{"intermediate_size": 768, "hidden_act": "gelu", "norm": "rmsnorm", "rope_fraction": 0.75, "tie_word_embeddings": false, "extras": ["capped logits"], "init_std_qkv": 0.0191, "init_std_down": 0.0191, "schedule": "wsd", "batch_tokens": 131072}
Each number is 200 + 30 x the weight over its row's rms, rounded and kept within 0 to 999. Layers, rows and columns count from 0. The size before them is the row's rms in percent of the matrix's.

# layer 11 attention key, 256x256, rms 0.168, rows 180-191, columns 128-255
106,188,227,234,142,202,218,187,197,243,181,267,213,200,155,190,175,199,197,188,244,163,226,231,134,155,145,232,254,195,185,219,169,207,219,138,225,198,244,181,161,242,237,235,156,237,204,176,186,229,228,185,197,225,222,198,170,168,201,196,189,219,189,239,164,226,168,199,216,215,236,155,189,224,208,197,185,201,214,214,184,244,163,242,187,198,199,200,185,153,208,222,251,213,222,230,231,172,203,219,232,240,141,195,224,201,205,210,208,199,235,206,188,227,186,204,205,219,239,220,226,208,199,220,227,145,200,182,188
102,186,146,199,219,252,190,163,200,178,179,218,178,117,205,216,217,220,209,217,174,168,185,258,226,198,203,180,170,171,142,233,176,199,177,209,206,242,190,212,215,153,221,192,176,236,176,161,260,182,257,241,206,160,198,203,272,208,223,197,208,226,217,204,200,192,222,216,211,216,203,206,223,226,241,193,135,215,227,207,204,201,254,200,273,245,207,138,155,179,181,190,174,212,224,257,257,160,236,239,215,252,200,261,143,257,217,207,190,185,214,210,202,222,211,131,186,173,180,205,241,191,186,163,194,260,170,196,169
106,199,210,237,202,208,172,238,228,166,195,212,227,240,218,177,215,195,186,167,175,198,186,203,253,212,190,163,183,220,201,190,224,125,209,172,172,221,201,209,189,181,236,243,213,215,205,251,181,222,182,239,197,197,163,184,213,231,183,168,258,195,199,211,181,237,180,137,267,206,195,223,186,202,221,164,199,222,188,240,211,161,192,200,175,218,167,265,145,147,219,245,216,226,193,197,221,185,206,182,208,220,165,230,182,140,199,171,200,230,201,248,241,196,169,210,194,216,175,240,160,108,175,232,237,156,166,203,242
099,146,167,162,178,188,205,259,210,191,175,204,167,210,218,130,233,203,183,145,112,205,200,263,144,201,145,145,151,204,176,189,234,228,199,190,206,167,211,212,199,187,216,171,295,167,248,246,216,204,214,164,156,176,99,196,200,159,191,233,246,149,214,202,240,208,183,225,261,210,201,202,143,148,203,180,198,202,167,183,159,207,220,178,228,209,224,206,209,212,199,195,161,201,162,160,212,255,203,162,225,218,187,183,162,210,193,171,148,212,259,199,181,208,252,232,204,211,158,189,253,200,148,194,151,235,188,182,197
100,251,214,251,182,181,179,209,234,206,182,278,218,229,207,163,179,167,191,143,179,194,200,160,181,160,220,167,244,186,178,192,190,223,170,210,139,205,210,173,219,202,232,165,222,234,288,198,187,228,250,205,191,175,257,179,200,217,186,216,182,171,195,213,197,173,204,166,186,151,195,235,189,243,226,243,208,188,194,218,189,196,167,187,177,242,178,179,236,234,220,253,177,111,212,219,147,183,230,198,216,170,183,245,157,211,236,153,191,238,206,163,124,215,220,206,178,249,158,197,187,181,186,199,147,177,181,213,235
098,228,269,227,156,191,247,248,240,214,242,217,191,148,197,186,211,177,245,206,215,192,203,242,220,195,247,169,202,213,174,271,108,172,196,239,183,196,244,204,190,153,264,224,202,133,144,251,173,168,265,202,220,163,253,183,234,192,203,208,182,208,216,229,190,154,222,205,204,191,204,186,171,227,196,255,232,223,210,149,178,192,224,244,227,180,248,136,228,213,191,206,226,240,208,175,176,139,187,223,179,238,204,207,233,254,188,173,231,227,247,214,183,219,199,182,185,173,220,151,220,251,157,195,174,193,163,182,247
101,193,199,180,179,154,220,201,174,202,239,200,172,215,190,208,203,156,204,205,205,163,176,145,231,167,196,214,285,220,151,173,201,118,180,205,203,220,196,170,196,177,145,174,268,174,225,203,166,218,144,188,197,260,205,201,226,220,180,197,163,154,184,188,196,192,217,212,221,214,172,176,179,229,203,252,201,167,214,161,200,223,196,245,180,267,152,236,161,200,176,214,187,186,258,202,195,188,167,192,221,210,251,170,215,242,202,211,232,250,212,214,226,216,184,218,210,214,168,169,265,176,227,198,208,250,145,188,148
104,151,172,186,219,156,231,174,186,121,255,131,223,191,174,220,210,188,213,218,156,259,164,205,228,207,280,198,219,234,200,207,248,178,170,235,161,147,172,238,245,218,166,172,230,209,228,180,186,232,242,164,221,202,181,175,222,220,191,213,184,252,252,206,213,223,167,183,175,259,228,216,113,195,191,193,214,198,239,123,247,188,208,200,250,228,215,210,167,188,181,209,197,221,233,204,194,166,199,218,211,200,157,176,225,244,221,186,158,231,228,193,208,194,189,171,199,196,189,210,128,219,174,233,193,179,214,241,152
101,259,193,207,155,164,178,197,173,180,167,208,198,185,207,154,194,215,196,202,175,184,249,231,186,184,184,189,269,161,229,241,190,175,200,139,202,189,246,198,221,218,168,250,166,180,202,232,148,155,180,198,222,190,151,261,178,196,184,249,196,210,211,218,220,174,177,194,185,216,188,221,220,244,224,191,215,150,209,225,208,187,211,236,227,206,209,202,159,257,193,165,144,250,217,248,210,208,205,187,241,208,128,266,208,229,209,245,214,233,187,210,189,258,246,245,175,125,151,207,209,231,182,159,222,208,229,204,196
099,226,230,218,237,141,180,172,275,230,184,213,248,153,170,203,208,195,234,197,191,143,163,181,208,204,202,192,182,195,188,201,205,285,191,190,259,189,168,239,199,179,195,188,179,196,187,211,233,236,202,180,177,267,154,277,205,186,215,199,194,236,210,187,243,189,232,167,193,201,204,238,215,141,143,205,212,234,235,211,213,207,161,173,220,201,200,212,157,183,248,165,130,204,207,196,220,142,179,207,201,216,195,186,193,211,163,182,246,181,252,182,210,214,184,207,186,215,203,208,251,219,199,165,225,212,166,149,196
097,222,224,174,196,189,173,235,181,149,167,190,207,154,255,225,210,180,193,197,249,153,221,166,132,155,176,223,148,212,223,170,159,175,217,193,222,160,213,213,155,220,178,237,134,198,250,221,242,154,209,216,157,187,187,186,236,209,200,178,178,177,196,160,194,214,214,185,172,176,234,153,151,175,221,283,219,228,220,143,180,198,170,198,227,184,198,217,182,222,186,163,207,269,193,225,200,220,200,233,213,190,183,183,226,197,201,171,223,213,246,187,255,265,233,224,174,257,214,212,200,208,217,204,172,250,219,239,242
103,192,215,198,220,230,233,162,186,200,205,199,202,175,196,217,236,246,227,241,160,209,172,237,223,204,153,249,166,199,209,195,176,238,220,169,196,220,209,174,180,220,208,212,216,160,253,185,214,213,206,191,168,217,230,232,227,181,201,224,189,180,146,136,193,175,185,171,212,174,192,201,164,176,183,168,264,178,239,158,152,221,183,248,156,210,203,221,217,224,171,265,195,215,192,230,180,217,183,159,201,207,158,191,214,234,130,251,176,215,206,162,231,209,147,230,191,237,221,203,171,165,169,232,232,190,187,207,220
# layer 11 attention query, 512x256, rms 0.177, rows 309-319,373-383, columns 128-255
101,203,204,206,189,161,249,192,187,170,213,193,160,240,196,245,205,238,190,241,230,202,191,232,218,209,213,164,182,180,161,244,217,181,177,225,209,253,171,238,266,227,150,195,173,146,203,163,236,199,201,214,203,200,201,179,209,175,195,213,197,200,196,214,196,158,184,236,222,190,178,230,219,194,200,152,178,196,228,170,165,254,151,154,175,248,214,158,188,144,189,238,241,223,222,209,213,185,240,167,222,184,213,195,177,179,182,215,239,195,280,206,173,150,242,201,148,175,177,178,237,218,221,148,184,219,191,182,204
110,169,204,249,188,203,225,236,241,227,178,195,229,252,217,209,184,200,197,204,199,174,192,186,230,198,203,219,154,233,211,160,217,165,212,186,149,220,212,206,209,192,214,231,168,234,208,224,198,203,219,203,192,253,172,184,173,212,200,173,177,113,242,165,233,229,206,162,264,213,225,154,193,197,142,208,156,184,240,176,144,179,212,156,178,208,248,273,164,167,297,218,189,215,220,219,195,194,200,231,199,165,165,250,202,222,219,199,213,236,203,200,223,206,159,236,253,297,218,180,218,127,209,194,224,228,157,178,174
115,230,172,180,225,204,198,205,235,189,227,202,169,214,249,190,202,195,124,165,153,206,172,165,180,155,213,150,241,236,207,182,236,182,239,193,205,148,181,237,206,218,193,211,205,184,193,257,216,231,223,160,224,232,148,251,230,247,209,196,188,193,179,203,149,185,200,212,216,209,177,205,203,228,189,215,247,199,205,184,239,237,249,208,200,192,176,165,188,220,175,157,230,204,227,182,172,238,235,180,206,265,195,224,184,190,212,204,222,190,188,180,270,178,263,163,206,213,175,138,163,187,156,194,196,194,249,233,201
109,226,197,260,186,212,267,199,277,250,236,171,167,236,164,181,230,193,199,177,238,214,241,229,195,241,208,200,224,246,149,168,161,155,179,245,139,217,152,183,197,205,197,202,203,192,244,170,177,241,234,175,194,164,192,198,174,200,235,186,223,182,156,195,169,193,176,204,226,220,159,193,154,222,175,208,234,202,163,193,203,214,182,187,207,258,186,153,221,226,206,216,205,185,189,204,175,180,180,208,233,185,190,232,175,217,186,160,159,209,170,177,171,198,227,183,175,224,227,206,181,182,146,143,171,174,186,199,236
108,202,233,203,193,189,176,241,166,210,226,196,220,250,156,178,202,208,241,126,161,211,198,178,230,181,256,217,188,159,160,301,190,237,216,220,202,208,210,191,220,178,209,243,203,190,195,226,198,231,223,179,214,193,197,229,173,225,242,196,154,219,208,198,186,185,200,171,204,221,184,176,217,207,151,231,242,231,185,212,162,188,185,263,180,222,212,202,254,209,197,231,210,184,203,159,178,210,176,269,183,194,146,167,242,137,203,203,180,218,176,198,180,157,212,179,271,159,223,183,180,240,163,248,198,268,177,216,207
115,207,237,261,166,164,213,208,213,157,182,199,205,239,226,199,196,178,195,278,252,164,215,191,216,170,240,181,256,213,183,181,161,152,200,196,201,184,219,161,215,165,209,168,171,164,229,139,206,226,176,198,207,228,187,163,242,180,159,204,133,217,168,250,175,207,197,227,226,191,176,186,130,221,250,190,203,239,193,216,181,169,234,209,188,221,213,209,192,177,255,152,145,200,219,205,203,134,189,177,206,189,160,187,168,224,187,154,212,204,213,232,220,228,229,198,220,212,161,172,218,159,220,212,147,186,187,239,182
104,155,173,178,226,210,256,215,216,119,252,158,170,235,199,166,215,184,188,160,195,169,195,174,268,236,230,192,241,246,178,180,256,194,231,223,205,245,171,208,264,218,182,213,209,235,236,179,184,150,270,192,304,230,237,233,197,208,212,232,166,212,243,192,245,199,198,179,191,270,192,249,169,244,178,200,214,186,190,212,215,145,158,173,155,194,186,203,193,219,207,166,209,210,196,175,207,185,255,212,213,220,183,187,215,197,235,230,180,217,161,188,257,205,207,207,211,188,191,225,152,241,179,255,203,185,192,147,206
106,197,184,178,191,208,262,214,244,197,184,218,228,234,217,120,202,218,203,235,210,220,177,222,210,234,238,226,235,184,219,225,297,190,173,187,205,223,199,201,200,241,152,231,155,194,210,226,258,202,169,162,169,197,190,234,160,158,150,242,165,201,201,167,234,219,216,162,178,174,247,198,209,234,287,179,190,175,168,233,208,211,249,159,228,210,198,182,129,240,224,162,150,220,165,203,208,259,171,165,197,146,154,179,227,210,132,202,234,215,211,184,241,190,208,203,171,197,194,202,198,254,144,205,211,195,227,209,219
113,223,196,202,194,197,179,151,240,194,139,230,213,189,143,199,173,249,201,194,144,156,182,145,198,197,243,227,210,210,205,212,160,217,195,170,218,195,180,243,198,211,198,213,206,176,154,187,215,225,162,217,148,233,154,219,168,177,219,220,184,179,206,198,225,192,178,187,167,198,208,221,196,200,207,181,230,173,194,202,265,170,183,197,253,173,220,231,206,243,196,188,213,185,194,181,210,187,240,204,201,216,215,202,235,147,192,211,259,198,185,170,231,204,151,181,160,159,187,233,227,150,183,173,151,241,176,179,179
105,195,231,221,174,223,231,184,146,179,200,149,234,211,242,215,206,220,172,216,243,206,202,201,178,257,189,228,184,190,168,272,201,188,168,201,217,176,193,205,135,171,197,175,215,205,236,198,247,171,187,188,242,187,134,162,192,179,208,200,218,220,255,185,148,234,159,174,153,198,228,223,165,190,190,262,212,233,218,221,188,190,149,192,175,172,185,122,187,220,243,166,130,227,186,239,211,257,181,204,258,229,161,177,282,198,220,176,167,206,239,183,231,207,260,196,178,196,224,201,180,191,234,226,156,193,208,226,201
109,214,256,255,156,192,206,232,205,198,251,208,187,179,193,176,148,195,225,222,178,196,193,185,222,222,184,209,198,169,240,251,193,249,229,194,248,188,252,196,171,210,238,211,168,212,219,191,205,232,226,238,254,251,173,221,160,191,229,162,201,182,184,181,218,207,130,152,162,231,166,256,205,236,198,216,255,187,157,245,192,207,200,157,176,180,192,197,190,221,141,155,149,224,183,236,207,195,215,220,182,173,198,193,157,220,183,194,230,143,204,191,229,226,138,178,216,143,194,197,191,220,214,249,186,175,217,204,231
105,165,209,233,169,170,162,225,261,165,244,202,191,175,265,183,217,257,193,214,148,250,151,221,157,154,201,208,218,203,197,207,147,219,154,143,170,221,184,238,235,174,170,186,168,231,234,201,206,199,187,196,245,252,183,207,262,214,208,220,176,203,182,187,213,179,184,185,185,182,223,172,233,188,193,184,200,216,227,174,195,208,247,198,197,170,222,241,192,245,209,177,219,212,275,208,195,204,216,176,194,222,160,240,143,132,191,123,183,198,229,210,219,233,201,178,179,194,188,163,214,179,249,150,245,217,177,177,224
099,191,201,227,173,218,218,200,255,163,164,187,169,193,213,199,181,170,218,238,227,295,221,215,270,184,136,172,165,209,158,173,218,229,200,189,185,244,168,244,226,233,238,206,190,216,179,179,215,226,202,221,236,195,219,155,226,182,217,206,227,214,188,249,141,204,151,164,189,216,260,230,202,185,164,187,176,264,216,221,203,174,172,161,169,214,224,235,239,165,218,217,254,156,220,150,218,208,189,232,207,188,236,155,214,216,201,202,251,217,192,236,170,174,227,198,217,190,240,212,221,220,188,218,225,211,202,258,256
101,306,151,190,278,176,131,185,162,126,202,206,163,183,223,216,158,148,234,153,153,178,262,225,182,224,197,196,215,191,217,183,175,262,224,172,220,231,224,223,186,255,251,151,194,237,199,180,228,181,175,163,138,179,190,193,189,177,179,223,228,167,170,225,166,183,193,219,228,239,169,187,226,230,155,233,215,180,215,148,172,222,201,220,200,220,192,172,224,205,284,202,201,224,204,172,234,171,186,161,164,222,194,197,217,180,184,165,202,152,183,166,170,230,225,184,209,198,252,181,210,205,174,166,198,224,190,212,203
098,174,149,214,196,176,157,143,218,244,239,174,123,202,232,206,214,163,174,219,211,195,163,241,158,243,183,195,265,223,207,217,234,186,216,254,129,185,201,160,194,206,222,204,172,170,213,238,182,193,201,225,229,221,259,268,210,218,208,201,192,182,157,195,203,163,190,168,233,188,255,158,225,213,203,166,180,256,199,201,178,231,135,183,162,213,218,173,173,160,213,217,159,213,206,190,192,166,199,251,156,188,214,215,225,170,219,176,221,194,227,189,244,192,253,158,238,213,197,198,196,195,223,207,164,187,217,182,202
099,203,208,206,167,181,211,194,214,218,179,239,210,177,173,191,164,230,244,185,206,161,173,177,221,199,174,241,176,238,213,215,186,151,195,160,175,151,145,206,224,242,201,220,205,180,257,232,228,217,240,197,203,246,181,179,210,238,216,188,185,215,173,210,201,200,152,205,212,236,194,164,279,132,148,231,199,221,232,163,232,163,141,192,179,246,198,195,181,190,199,203,151,195,174,253,233,173,186,172,188,231,193,204,194,248,227,161,225,224,219,241,145,187,187,224,187,190,199,146,183,235,209,213,182,244,223,171,222
093,218,212,290,135,197,204,184,241,155,152,185,189,220,221,206,200,215,241,216,234,210,205,192,166,218,182,217,254,210,208,185,161,140,209,255,255,199,204,203,198,246,208,174,178,229,233,133,279,108,228,180,149,217,212,130,195,235,197,165,189,191,195,191,175,214,167,176,281,189,193,210,165,143,234,210,178,221,225,257,201,201,214,247,209,233,216,144,209,197,187,182,165,216,195,206,188,236,192,152,234,211,234,206,192,196,182,249,134,221,264,167,193,228,177,201,180,217,213,207,182,190,176,174,158,235,194,190,253
101,190,179,213,214,153,213,186,219,188,162,181,165,203,255,211,168,203,197,158,189,220,203,211,178,180,147,185,204,218,124,137,191,175,190,196,195,246,168,244,171,146,256,218,235,240,201,223,257,193,244,247,198,214,183,181,207,187,213,187,250,246,202,208,225,180,214,186,216,292,199,137,133,196,212,200,241,229,197,253,220,171,186,250,197,170,235,162,185,206,182,199,221,183,189,229,173,238,240,199,266,269,171,233,227,239,201,183,164,160,200,198,229,231,184,185,161,198,168,223,162,237,266,214,191,203,220,212,243
095,210,213,232,209,179,206,189,257,193,214,220,188,163,210,129,268,221,162,214,174,273,242,177,227,287,190,189,164,230,204,195,235,191,175,198,198,222,261,183,228,200,201,237,180,165,212,169,212,252,204,150,207,216,204,184,226,191,152,227,243,214,155,206,163,168,184,173,170,262,196,246,214,204,260,222,159,182,197,238,231,224,227,209,161,235,228,190,159,231,217,155,170,236,190,198,175,195,204,189,168,139,197,187,171,180,176,198,206,229,224,196,156,251,166,214,205,171,200,217,169,226,205,212,244,250,172,260,202
096,254,214,167,237,183,217,153,216,206,221,184,205,164,227,172,222,161,181,202,224,213,200,205,207,241,175,130,178,183,168,223,150,212,169,246,188,187,166,210,166,219,210,176,212,273,154,225,230,231,176,189,161,212,130,241,196,182,201,169,206,198,200,149,182,189,209,229,220,199,234,177,199,226,174,193,247,215,233,162,240,190,170,133,175,165,206,221,185,198,157,207,173,199,266,181,176,215,221,204,202,145,192,207,217,136,235,221,198,220,215,194,192,177,193,177,266,161,204,192,207,140,201,189,207,201,165,194,149
093,213,164,206,234,208,185,208,167,169,221,245,232,185,212,201,216,218,184,218,170,226,189,170,176,225,176,153,235,218,163,230,195,178,273,221,196,230,139,175,238,169,141,172,197,190,226,227,266,250,153,152,212,211,166,161,235,172,193,215,214,174,259,192,218,208,207,185,205,196,216,236,173,194,184,183,204,217,171,207,209,177,172,218,148,236,212,167,198,220,143,222,139,228,197,225,205,194,187,232,216,222,188,239,201,170,214,258,200,191,187,209,191,220,231,124,205,173,207,211,200,242,223,203,124,201,156,215,233
101,194,176,214,197,190,213,223,169,195,194,194,221,190,154,193,202,250,187,237,178,192,212,234,209,182,188,205,139,221,186,195,242,197,192,173,233,198,176,197,209,189,212,238,207,182,233,201,206,215,187,189,167,127,231,164,146,159,102,212,157,197,237,207,211,150,198,168,261,190,235,219,202,197,200,205,187,145,214,176,176,174,108,239,245,221,218,196,201,163,233,175,190,190,215,154,184,229,214,178,145,253,201,186,236,146,226,229,162,216,171,210,132,140,224,228,211,215,238,224,248,200,175,237,187,259,240,166,202
# layer 11 attention value, 256x256, rms 0.195, rows 128-134, columns 128-255
098,169,180,233,205,170,243,177,245,184,244,232,187,160,197,205,236,212,187,189,234,179,188,234,186,116,219,207,180,248,203,233,289,125,190,209,216,269,206,196,184,293,197,165,193,196,200,221,218,252,139,141,220,208,184,240,202,214,212,205,224,217,219,224,209,227,166,162,196,157,176,227,171,217,211,236,147,178,205,181,157,157,134,239,201,194,211,194,162,203,210,163,179,210,227,218,246,195,212,176,178,248,219,220,206,152,131,185,223,186,154,277,188,213,174,165,178,164,196,197,267,200,201,198,198,219,231,167,189
096,228,141,180,215,147,185,166,221,226,150,183,207,235,212,197,245,207,180,183,227,201,211,189,185,211,206,200,191,269,171,245,211,192,168,160,187,234,169,210,132,181,215,206,159,238,251,202,187,213,222,229,217,208,208,205,222,146,280,192,178,266,197,193,109,203,154,215,250,154,239,199,247,214,169,156,196,177,210,224,224,220,172,142,198,220,216,156,164,203,206,240,195,191,210,201,169,218,195,185,85,174,221,179,174,194,215,237,177,221,220,222,165,187,172,201,239,232,153,194,204,173,141,198,201,131,179,189,182
098,188,238,227,176,165,204,179,172,206,182,165,209,146,203,143,216,201,208,230,223,165,211,244,265,199,224,194,157,193,206,204,202,214,192,224,210,223,215,246,193,230,188,194,236,188,183,201,184,226,219,180,148,184,208,223,205,213,140,181,231,175,201,192,165,212,154,194,178,220,234,188,214,214,233,200,182,272,113,231,205,232,227,230,179,219,174,156,207,244,196,233,205,185,239,141,180,251,190,197,210,233,172,147,170,192,142,207,218,259,235,197,253,213,198,162,156,198,191,188,216,200,197,242,189,205,244,208,234
096,186,244,163,146,162,138,202,199,222,193,213,215,196,163,223,228,213,196,179,202,178,137,214,193,210,202,178,212,165,194,201,238,230,244,252,219,289,197,171,212,191,191,178,209,215,224,223,250,222,200,223,199,205,205,190,198,184,179,183,186,174,231,183,199,172,217,210,177,179,216,221,201,165,172,117,135,168,219,169,178,194,228,201,257,178,242,149,242,202,243,181,212,176,223,211,233,204,206,223,204,186,204,198,173,223,168,184,205,141,192,220,147,163,202,195,182,228,200,167,261,215,163,191,189,185,289,217,177
109,193,164,185,239,209,206,157,201,168,228,201,183,208,144,185,241,200,228,174,179,200,220,181,181,217,261,173,214,215,182,191,234,245,200,246,186,292,227,183,196,211,226,243,232,177,240,214,219,194,241,197,246,252,236,141,213,192,206,276,188,219,255,205,209,180,176,221,197,233,222,244,159,173,237,207,217,197,175,112,236,183,158,189,210,217,202,223,190,239,234,175,184,187,239,166,199,195,182,236,198,173,146,191,126,209,221,184,190,199,269,154,234,172,192,219,243,237,167,198,180,219,159,187,236,212,163,208,164
097,170,262,187,125,198,179,181,223,194,173,231,182,169,205,211,201,189,190,234,212,194,207,192,212,170,201,201,229,181,202,200,217,215,244,216,166,224,231,206,219,203,181,177,154,236,154,184,248,199,269,169,195,223,218,182,192,234,180,241,221,149,222,185,153,201,237,245,181,238,204,170,131,238,184,203,241,233,202,280,194,154,200,182,203,216,155,220,187,265,186,216,240,212,217,186,178,214,194,198,162,225,185,264,157,192,212,192,202,203,231,211,190,197,226,274,211,215,189,213,212,164,202,147,205,191,214,175,166
100,192,234,219,192,206,176,138,205,195,174,150,176,225,191,188,211,239,183,131,181,178,185,243,219,184,213,196,173,175,203,258,189,198,206,228,198,174,184,191,235,166,179,188,119,228,229,146,240,187,173,225,224,130,174,227,124,183,200,204,222,159,252,244,255,190,169,221,169,177,198,212,179,183,210,139,205,251,199,237,191,177,236,193,193,181,167,166,244,166,198,250,226,175,198,261,208,215,206,199,192,227,165,213,176,150,230,201,183,209,184,129,152,188,236,193,213,183,203,237,192,207,162,201,223,207,218,213,208
# layer 11 attention output (transposed), 512x256, rms 0.188, rows 256-262,320-326, columns 128-255
098,237,246,131,216,235,230,177,210,198,228,185,224,221,180,218,159,148,189,208,174,194,240,168,222,218,208,201,247,189,187,202,150,239,180,197,156,153,193,173,221,205,222,228,155,173,202,217,179,171,217,204,229,215,194,218,180,163,242,200,203,221,190,196,229,246,213,219,242,192,239,202,195,213,168,180,190,222,241,203,233,188,218,210,258,240,169,241,235,170,164,212,193,171,160,200,160,194,230,219,230,171,158,123,225,174,242,226,241,234,251,157,176,161,183,220,219,172,188,211,151,211,219,191,219,135,164,195,208
114,178,233,204,201,247,172,228,208,193,233,196,187,178,200,191,160,178,193,172,208,198,161,226,236,178,212,234,174,158,198,220,151,217,213,226,182,137,259,183,246,202,224,211,183,179,197,259,199,206,166,179,199,207,181,188,189,229,152,229,215,165,263,180,204,255,169,185,195,154,138,228,184,208,261,215,213,202,183,205,207,171,161,200,201,194,207,199,228,192,224,168,184,236,168,195,231,202,200,226,240,199,164,245,222,205,173,148,198,208,177,177,208,172,216,193,228,176,236,191,147,197,221,222,162,227,225,197,210
100,203,210,177,175,195,209,241,205,147,228,195,153,236,202,180,217,217,195,273,167,210,200,180,125,266,216,230,212,205,205,223,188,165,220,190,171,173,169,246,155,216,225,216,173,201,229,199,177,215,215,198,186,213,151,210,168,226,202,191,180,213,187,226,237,227,193,222,169,157,150,150,199,194,199,194,217,138,228,184,197,154,163,199,205,203,207,250,176,167,256,163,213,220,174,237,168,189,233,185,191,206,210,197,174,170,176,221,183,234,175,222,176,172,243,185,240,215,218,228,239,203,202,146,232,212,230,231,190
095,216,183,167,185,209,207,222,215,179,140,183,177,215,223,197,205,216,148,247,191,208,224,191,205,181,208,217,175,207,177,159,213,188,232,188,156,179,190,252,167,230,213,255,184,188,154,214,146,162,198,181,245,192,200,157,194,140,180,179,248,219,188,234,210,181,227,167,250,191,263,201,219,207,227,202,271,232,199,229,246,204,163,185,184,204,176,204,154,172,187,255,212,199,222,169,204,128,190,144,198,257,214,264,186,193,227,240,207,257,177,211,179,220,234,201,218,182,208,231,176,179,200,239,244,315,195,232,209
113,202,200,197,148,228,171,210,199,232,172,204,165,227,235,199,178,191,158,235,156,188,182,171,207,193,155,256,208,142,216,222,183,190,179,146,202,152,156,221,191,154,179,160,194,203,111,170,214,236,161,229,204,164,185,225,206,229,184,156,226,203,190,145,240,222,247,195,168,163,188,175,246,245,176,150,219,207,262,257,145,224,221,169,206,196,186,174,215,151,152,233,199,190,215,224,212,187,189,193,190,227,207,250,265,164,191,219,265,196,224,210,143,198,204,238,154,240,182,204,214,217,219,258,131,165,223,172,215
106,169,192,212,197,227,214,216,127,233,274,192,247,210,194,220,166,190,225,174,147,144,206,201,161,206,185,179,212,169,198,205,202,165,226,138,166,163,174,159,176,232,228,198,228,158,239,211,147,247,221,222,222,177,204,215,171,223,182,128,195,241,217,222,199,209,268,220,164,215,195,218,207,145,216,141,144,157,207,158,187,206,200,201,207,178,236,198,187,229,183,191,152,219,212,232,215,218,220,220,256,176,213,188,240,178,239,197,217,165,147,204,198,238,177,141,210,195,206,190,173,186,201,220,173,242,187,207,239
097,233,199,233,164,208,183,200,276,259,221,194,193,184,180,191,192,165,230,264,247,195,195,142,228,209,134,242,199,215,198,137,168,152,214,172,186,225,198,217,182,238,170,208,236,222,171,202,167,207,221,190,204,218,178,228,223,209,189,188,192,204,156,190,215,194,212,192,176,214,233,235,151,247,178,204,216,210,215,165,203,167,199,190,208,203,171,198,116,312,251,185,232,222,246,226,182,147,177,235,184,177,226,179,214,214,172,225,196,177,165,235,219,180,208,234,203,205,215,205,204,226,226,160,223,205,242,201,191
097,216,205,224,209,185,218,240,173,140,197,252,217,224,165,196,186,195,205,203,236,244,212,262,166,223,248,195,207,197,255,206,175,189,188,213,229,219,221,205,177,220,189,229,206,203,224,188,222,187,211,209,210,206,241,191,213,185,197,209,181,217,240,216,246,159,187,191,187,172,190,161,243,184,242,212,200,180,139,210,169,195,192,186,171,194,206,177,175,234,140,197,228,177,202,169,158,197,228,204,191,241,248,187,208,176,156,203,136,208,212,211,250,146,235,194,239,173,156,182,198,169,174,248,183,196,266,212,197
092,189,158,216,182,205,235,224,170,185,230,191,213,181,180,170,236,176,169,200,180,187,239,224,221,223,243,218,181,221,225,154,233,149,202,184,214,200,207,181,173,177,198,203,199,244,210,194,211,226,203,225,175,234,239,249,205,228,242,189,195,154,186,172,224,208,153,230,182,265,241,233,166,210,177,223,199,181,210,163,187,222,195,218,193,186,204,243,206,190,208,202,135,199,152,216,187,163,216,203,220,216,220,214,167,209,193,238,256,186,230,205,152,201,212,189,202,239,201,231,209,228,156,174,272,233,230,249,223
100,226,221,183,188,206,182,148,172,237,159,203,177,186,241,229,243,188,180,161,213,169,160,163,236,163,185,207,160,199,201,165,245,240,171,177,231,218,167,173,262,171,179,199,201,228,176,174,247,175,251,187,222,200,253,173,258,250,180,184,186,188,209,187,201,234,189,159,201,178,209,282,194,273,239,225,200,254,240,227,180,218,235,157,207,192,182,189,203,199,190,140,172,196,242,174,221,164,210,200,197,194,204,239,190,202,256,240,216,181,209,184,278,188,164,217,195,221,139,220,212,149,168,185,151,191,225,153,201
098,175,176,202,289,201,185,161,182,219,276,264,186,236,162,234,185,180,250,202,224,201,202,155,147,223,273,251,176,146,203,201,166,220,207,182,216,215,208,211,204,173,172,208,218,195,195,180,202,220,210,208,175,137,208,203,187,213,195,195,190,198,159,206,258,200,256,230,168,195,210,184,225,232,183,196,168,209,166,204,198,196,213,231,186,239,184,160,247,214,199,169,177,230,189,199,166,227,208,176,168,214,208,221,242,201,186,173,192,222,217,156,193,226,172,191,192,204,131,183,258,212,211,162,167,143,197,195,217
108,162,188,190,221,175,197,179,166,202,198,217,232,196,201,180,216,223,255,171,247,200,208,215,178,135,243,188,166,227,169,215,195,168,217,216,251,204,275,235,191,245,233,221,221,264,206,209,163,189,221,194,164,236,180,154,182,204,232,180,160,165,200,231,150,182,212,200,219,222,182,190,123,176,233,252,201,196,171,178,214,140,209,151,178,134,180,205,165,248,250,237,191,155,169,150,163,224,164,196,185,165,188,223,228,221,226,208,167,201,157,186,177,204,196,230,229,176,229,221,212,165,258,171,255,186,188,185,243
099,169,231,201,188,175,136,177,226,226,185,206,150,227,165,143,260,206,209,255,189,201,133,212,266,237,196,228,204,210,233,185,154,232,178,277,203,220,130,191,235,159,194,205,187,165,192,160,191,210,162,203,154,179,202,175,234,215,204,175,178,257,179,187,166,174,145,194,192,198,179,241,167,233,191,248,246,210,171,221,194,203,212,235,211,281,201,175,181,230,137,220,244,178,223,182,189,226,173,125,210,223,227,189,162,218,189,198,238,234,295,221,219,209,150,240,154,216,137,201,192,224,183,181,230,209,242,204,205
109,234,269,212,191,180,230,190,198,192,189,192,241,197,216,241,185,249,209,243,152,184,226,234,196,200,191,179,204,210,162,258,186,259,190,233,158,183,199,206,240,117,126,208,190,190,286,181,173,220,234,184,181,218,197,203,216,203,173,212,188,216,211,164,256,227,176,217,201,182,183,206,212,202,154,218,188,184,202,237,211,165,254,210,210,185,236,185,255,153,174,162,187,202,183,206,201,224,200,171,193,209,188,241,228,201,144,178,200,243,224,222,216,201,186,154,208,212,172,223,208,214,253,179,199,171,155,188,187